config.yaml
n_kv_head: 4
head_dim: 64
qk_norm: false
train_tokens: 551100000
Each number is 500 + 50 x the weight over its row's rms, rounded and kept within 0 to 999. Layers, rows and columns count from 0. Numbers have three digits each. The size before them is the row's rms in percent of the matrix's.

# k: layer 4 attention key, 256x256, rms 0.117, rows 101-113, columns 0-255
# q: layer 4 attention query, 256x256, rms 0.116, rows 102-113, columns 0-255
k101 104:443468463442515449513517441481456350561457615418485493507477580560533483571497450511567437561645516492556461390475473542521479508623420491497585539574553488544508458511509490484517535476380489461545523482467477506520582413542481545448493556522534530542522492495560414559512565519547432435416555482484524421478437437467525576559483480528484458395453420485571620538559399543503561497542509531509478478469496555439456516483516490453432570468458550499457490513478462549461534553507580523461487410575594517541546531539490505504549523505515590474551561550489411470468542578342646435508540433499568485569424531535492532469523420533511431523562460487584555452492526545541495557468565502497465496542436514509522561431527540510487512505487502474471442534505463444473515469499466
q102 100:499366523538442548496557582425525474508425581569484502524463471554550581421513476360482505397596521524485559471420514537532527583496496467507496446452582477446526399619522505458474476556552368530449480589485503415438513520460466569482503432421559497427500485517518549526585435545520497485420508507488559474533592524500575505528505563550499527447544566567514550484527486556485485486467559503484478513499493588459439501564518391569523554459520444611521583463465494473493424521547485516429512512502528488502466428596488515498545511528393498391442614469545469424531478548514450518479402462501460505424532472535562507571599481440431499556440516468527431566476588503529534495490452507482503515524521474468502564445475530487533501480477397504572477452461611448534533440447555
k102 101:452436479492456451456487500500486446491562562501497541513396539488562430460523443548464521475575495429435447439430572529556525491510468539517472502471481459459495473494504469501466474515531451564414484550580500450533490459505525544608519463385447527551526512529458592424437548509561440659519540534550436353437518482561530473533497570563462538472570506508515571457490540487444433542486447516598443496562519545546414584581502543561537480465533558570561466472492435476540488504584543488485554476549488507470495426520471469488366559526400453450428558568498458441474491532543529608428478553534394424526465549537488541599524491493431493553474536479524551562535466416535535575531474554502512638495506520515490561524520546516563436492594380505496460547516566469439444528464446
q103 105:476460495403646505523467501492493456524476508456479498617589416550550511503472500495472587549377439507510436577390445456477573467454440539495578483504469495495473420560445450499466500585482429505605493475614542537499508452463451580523565421537567552484491529503539517520535510519424383539468536491519440605526399490517535498450510512573510551459470427496512463507438416429501431506477475525540545571472458538499470475479549518533505497465519471516437441566533569584564536469383480565504434411498613456506466547581490518504509518512462519484441488435448470431583463522537451506524628515526607477542499478513521477526527418456548492495401480470520468498481549468473501513516438469553480427554469476576579418506551564471524460425527501497621557578440472431556474484470431
k103 105:555411571455548458503475500498447521506474550458471568522534535530463508462554525414481515594464370468417568499495560493463602521538491498476523474494454490416457497542469554548488496522488347545481529525545561492585563457451511525592466489526508515534442509554513540475478501533397376486550468512555391448490374532527503506409475583583547550527494486604545490452454477475553441542494558490545561588444508466528462523420590407537555529516525515457402525541537490521498516484495482441469508448452463459550444457469520545562540508580522561499482480491582412520570498460614512500442531497498594558441524427477532520505531522451473455586456620551573399468438415572506519494458538460552488514427433518618486479565555551586550490527505485455463548516401478466533548482533472
q104 107:471486473502475467576537458483497521478450488434426571510513516441446525493503517446519433458586506511490410458567485483596465431433494466509567512455525482597302481435504502543479439464470452623470417490519493390508522522547561518510465476487450470428519509519386439563522423496530471400491486526534581500399530452554474500443613487580575432435495512397486438583623476443496461583480478553504465486441509529554535483505480460520473439432521439525415482550491494552608525513520477486580559507483448484526473438486522546489525506556539502513478463573551461464470529475531470545513529518569444507462578409527424420502497475516548620496447487463607527432433508560473454539489530493454446480514509568556551556484396427479511474471403559515573495496433543587525509590499500
k104 107:542588391521534448622558483535491508536440489451472528559472518564473485571477428607457465516505440398458479490538452442600439462455440526469551515451525460561453507546545413522487522461550463592467444452547484490458462462464578580483529528558584478506482433560523560514495580451504518504520481493455533468544454456537487477514488502468630487436545566455443537533507558516441425493513541472484524435467421492553490539556483518510502536541499485520428443555573571449516465523484500571552589501542519441534471566411544502481540442475561472576528489569496475465596477580466495563455530519555431437565615527403476526496456506471493653560464429432619496482438454463459508622505564537520492421557553494409551552515529532528529498529507566520535426517539605463520495603497418
q105 099:536496476446592423471428379438448509464475486479499493509459503576447548493452510540509485548544465491544510468508470476564454563422571405493504508523521481468526475519550471543551538535438388554504505475543541490440515493461571545499518491496487506593571469382523504480577584469517511583535461547505417494570457594540473489547497537405558503565512427592497538461521544534526408500517385502554469603474489413593578440437498411520416585485437511417491518532531495465470509491548564533544489510481432419558384480505468585518467505520550454474455472544449495528506574554563473487510551481508476512542519518460453462411518490441411419459419420563513562436612443421419495519436422509558551503489508510484536499470472376528572512447520484456569521387489601582462520488459468
k105 100:593557526460472478569453512482492439581498479555482545468535481579554442535521529451597526458579512494617452436527498469468479508518496450535498529476506421496469514582554509508412542492385471631490563474528537511479488545390540508555481385544550474549470507440527429490499453522506546607492530562578480516498430516450511541506575468499473452532444447426540544556540422504501497421508581568559499549497500505480494500358485458533407539572432466496513486504477390471520456516498415525480542517480354516468511494475555454513556530468525426498526505455424546407542561453464435482520556512551502556594464460554433501435530483461390560541362394484495464505480559467488583497417468495489461533488423571568538414492540529513473444495463544469629509455462495456482448490456578
q106 104:579538443657503513553489448439633467554580550492522469493425419548548516338557572483465513417590478499522568488587508461465538515489420541498566540409464509540579646543445528520411447552557530564505447461471467413553447415529526515455589515518512466518518414541488486427477488525489538411590466467457452453509523464503434510502491542468409460505485527479522521429511546493528477500524476502375568566463487501534487548515570486495469416579504519533517512510529436516558469478575437476493429638500496558489457483479545514518528524563495516438545481622423479538510464526535440513505623522475534556517457548544448453582433466466499584525509467535501484538464452554414512609527458490481486471509479473488513494490459485409539399570458455479481480518518449481437536569506464
k106 100:448493444525463510590479416484534533598546479520465464437431424572495558541503610482465488479458511486567565547538446518456524527449464471512564527503443552529597510488512516468572398543443485434433544526508479487535452552541537504517552405619488472525561509473477494441517525538486503519524440369487513481494483528510494443452498481519608499444480560506518442458478470399439444488524481520410489501469515543554515516532523437483611439563541464534579463623603518480506474489598513549385537567500484551596526438585543460523407467555575538454570554599494524522519491447584494533506530491570516537549504516454461485487441461444413493535465599560518518495484591561414484557518504477433510497551488479390570439465534426445593466538464558577512516458527458432473400503509384
q107 103:577549520560506505548532484418610553477466491546521542514557397593487528433499576555513488379334488546510542481538543574469560532441506416465427446520490561540473456463440514429555487446432465434552514488468465491463445465565519408580527489490512382538416383518554528455546499497463569509511560532506546532444614482574472546603449452553540472571426481558546430559504479540541556458521549361508585505459509490525453480482549503498529492536488525590505486471443484475539463462501492509557510504476468479516521555521434478443513433515515513477467451521491486576478454587486525551530408457434542521536544510530593474482583516562493415575503545532491523590458464516524441469455437490587452444436440558536464376549488500554511401480513478421603515568454514546517488478455523
k107 098:557506460482491455525579533498501537467417533532487459434468471586549490439511480424514454431464518396456489470506565541451571450503495505523491505453558541441447466494492577509537507509471499433519530538448516552414510530517491516502449493544445421467548474496447485414531560516504543485468466491449513526438522465534473536486626425521474492504501590574466495525448506613401510478478564459484533501511434435502578438498490511541540465412527468496554497409552591455510498459534474516497544587562501512431577569464429425536506508582470510414409463533469465535397576452507560517452339501415516521445552593462426534396606548481544573421511589499500505481451515489499398453465587408501510480429441488464602464508503537505588388493523421611566523449508462512481445452481592
q108 110:617463512530508571492522578552519552485451442546559549443482460464497443558506449528477514550557411550569505485596533389456579420479474438503483452480351519524469533442605495493468500493501499487505502548515473511553528461448509595488506531573391561430545565556474553532608409533452503384556470440465541474574550434521599525485519486553499480573481546529546523482486554493500533488564546561544473470528511437564514564476487435493449477532583465536510653512521489584525516552536506513533535536560349501560480494556456470553530517437499475451467561499553477495607514513480514449502482563545370511393501535532446489504605481493528470495546472530478461550532507484555467472493509513533479578521444644478473418465532507603457528510587491541570519444430472558454475523508419
k108 103:509547477421545587476462506507541461499511464543488507445507415532457383464430411531432548528578431498471460477543492546539571473404488405508517460577480500483449543523474465422588509464510428495585450537493511511403506582474385539494482471490486508403485482523463451566544467502455501503556558485489499590650525412511505503492446388559512595490464489528531367430516617552464490459559467514562435522549492492563445596548483518474549462480443536557556516505480579482539419484485548473504467579468493548455512536457460528552503636466409499501508491476497460446579541561486526461480515569603495505391464496486462490455506593457554486454573506595532535519571538492524505524561492530445457533575496539457517444460538635544523487458510507511442388426547522440470502545478442
q109 103:505617506503545536522537497491508454537484511504543428454475490465486487427443541526510545491469586475436523614436468566498514531573457511518463471485403481580479452468495472496549494510577442443492546470532587467545532442504547486486449581514484538590487613542533539474408490462443484562501503435521547526534439480575496517509492560517576453541463533580443414551477443535587438443482571502500477480559426519510532555429549518401539442525488425452513509519414465500535561557485576523539408580499461560420497441521496546459537542497447532469444490487544424513490483431479548528575528403460399377509482429455474498552509460493513521551531478506408436504552409516556512367544564472534399607394505507540414457504493532519552464522446443410618493609519465552488517392528517
k109 103:505565510426552462507467470481557435553467531512477541465497442451482474505409563467425460396501549445493498511463433535407523498555558493492533549559505490477454563476497412488540485492541493402455496510550445510576523534586490477441496500462520541551573483376453479489469469566518493579462440499422548524595466528500506506526532570458563479564514455516484470494474510465583423458476503510547516516553502483544463498547545525357466512497446452477449458460380551486464448531481448489492553514539555553483461467594472627437410528630490495483489535497479489397559523493538500605529483532417471415491450387441463510338544471539558502464547524497579482477505467553578552489505582447510475460527537477504438615374562494413547436425507450497531464608506463547547584463455447
q110 112:501495450498514564484501503484448576478492459397470525488534541504472536575475504466425518527500460531514565579393570467537520559445464466447436548540446449482503461552479538447479477551565533521528486547596536462429520600484556590546481539535435536466505479599540482554518441469535422472554526473510539523423496461482532530557507515498454492521542491500523527555444542516509475491499530483495498577534528533543539520401415514485521502683520506476476475499405568582563466487540476492522601521394464614624460552447562557488421510499514436598542384432529587574551485501495494459566440505475414540484462410526488545479523507516514502539462497452523422554538413516497563432473402473496400458468527418514573530447422474537385583485527572583575456472513598610494493488517472
k110 110:462524537491456476501474470486573575517480482554549471506475436491456504518538519502459543527585466518467490548472566572529603530453479497568512556539497583507370442478519489513597503535578519413477419599576466493476490592551527428448520511458510441457550513577494450503410575568527484450471529598464536403440501483517452539512450468473512582423455457522508508475479494485426466405542521509471403561499493521468587494458519594457438553552499547520591491432437559516682493487485475419557539461475560506561530474414505529518505628480510411636520503486443605504476499482503529490551458497454502508489538460494513555442486465477489577479443452525552486491490412481494431425567426489442529475496360505529575474466615540479500524416552506485416432459475526578432489440519502
q111 102:602488541419471532393459565433476568515391498544525527559483550569579574502509467398455473497555538532519503457447457486471471492533532509557441546466543527425502413564487637541579464429507473468404577521567530561512480475541489531528524546552456542473468561421500517479526442498529550465463454452445503526489493489492533466571466507506454514534499514464542558470499549481537452503512477543411515514434604502507535483448480590580569475493472489380454538571420418519545544408542509595572464474612470486435454496461612534482538456479572428469505584538495521508460446552464495500476438493498440512482448487463501575453493397401503568541493556471573447445443476495548524505435416451494596558526471447500631561502442487569468540519547555517516536551480430481517501369606509
k111 102:573517490488484525488503514424495597481434475586601454490510479490528541485545564474439568510576515479484460385489405460584540531500456538543434477410588533409507528471431536522574517464481480515403529512485504596521427476546471480539473487508418581465479494482462530503501453450549556588500521503471557522492476489531464450531460500557500458611487472511513531561535511490542425438469423467487527532421548514465514655485457536483582462554564487384515553567465480565573481412605390507502470434511490457461505584554627508490485554450581432506496510470458535469491458569438518471555478533496497471455494559455505563533526501567546517583449467630503518504511370487491511464563401501562556559488646567490481459506470532542427555531585515481526580472481419474475422478521509
q112 108:562478423530410470470555530457485477542548457450456526489561487412512494492489506445417392410543421411505468406577558556529463557519505572472438536532529445495544477493551504462512556558484479577474523456547458482489551445510513501441539522544435497473534509535475495492456549489522566419474530567479577467488455458517486513474483501479496494584489410433661448537408423475432540439458457506463466533589578529437499491448545545510437480572535429473492509497513392465434533535550487471548489431587528485509565511429540521599551363457494578415508417460540461599532516441434461507579459478560612468481413476453476496480475453547509399470486451531552485539427509474433429542458560555528566511411398543469552525470535532526466512435554500518595561502422502477470562486587490
k112 106:501436436381507533449535494455423485542496426542555564533509541452459568528507584561482447459494501466473506466565556582574523527468492441496430464525515457518447561510549454374532574469523439540521416394481508434498474452561520454425509548536531508456625451469478518389503542494541564517541615578415514506459520479475537501467486489539554527549481430498565573562446499457554460541413480498469441522540514542538533456505575492506463488443528479448487581540504520392483589513500523602434511483424509511436482517479495490581574629455458531479442478556511495538482494552458397418678505567513520423542536456484403562454432499592631485514528569572541577477511545430448482573539510465473535510436568545452503524515428463523446491500489511519456551490505527436471508463521521
q113 099:603435486491462576494511437488512609525505560540425584419505487473525411474518565438506479383428542509503504519447436482418598552601450428486531473520393488437512530546548542472475459484463539504529493341508441574526446451483446592604442540537489440553561475423564530507442474476439473509519463415509447521493478515477444443561562556563458502468496520541554470533539432546405536597423508542523559460539497514465527523534453481447458503534503477508518426461518498511421543517468560487477479499526437502543484494443516521486444562503507545490420482495418497553533599431450520461559457595503375525526544466556515522548458559470507512482447443582584462432543454512528526622506490521555498502461442514595619440564554411460487498535457603386467478509502532530472563497502520
k113 101:507478465555508578508434478550518572505610527477513466356459462460493440488520584457495487505451449477512515520465490506416519504534525457471600486463518426439427449501503445481524568527597583443446510439527407576601486466480428436602436503501458451534564477453491498428513448467563517525455524437594517524509450387500478480532497499409477518470628573515532525506453453488429494501531581552530602437502525504459449494505500488395484542531540496462513476583440604473534514481467512570516419515508433485522519531442418487472482565464531490548401498604443617530471430523470487490588403487511449623452460535422511541410453572476567493543528495538547457443497532402484462613492391446510461510510478578426567496467586524547478537450495534448511451483508482519555490525519507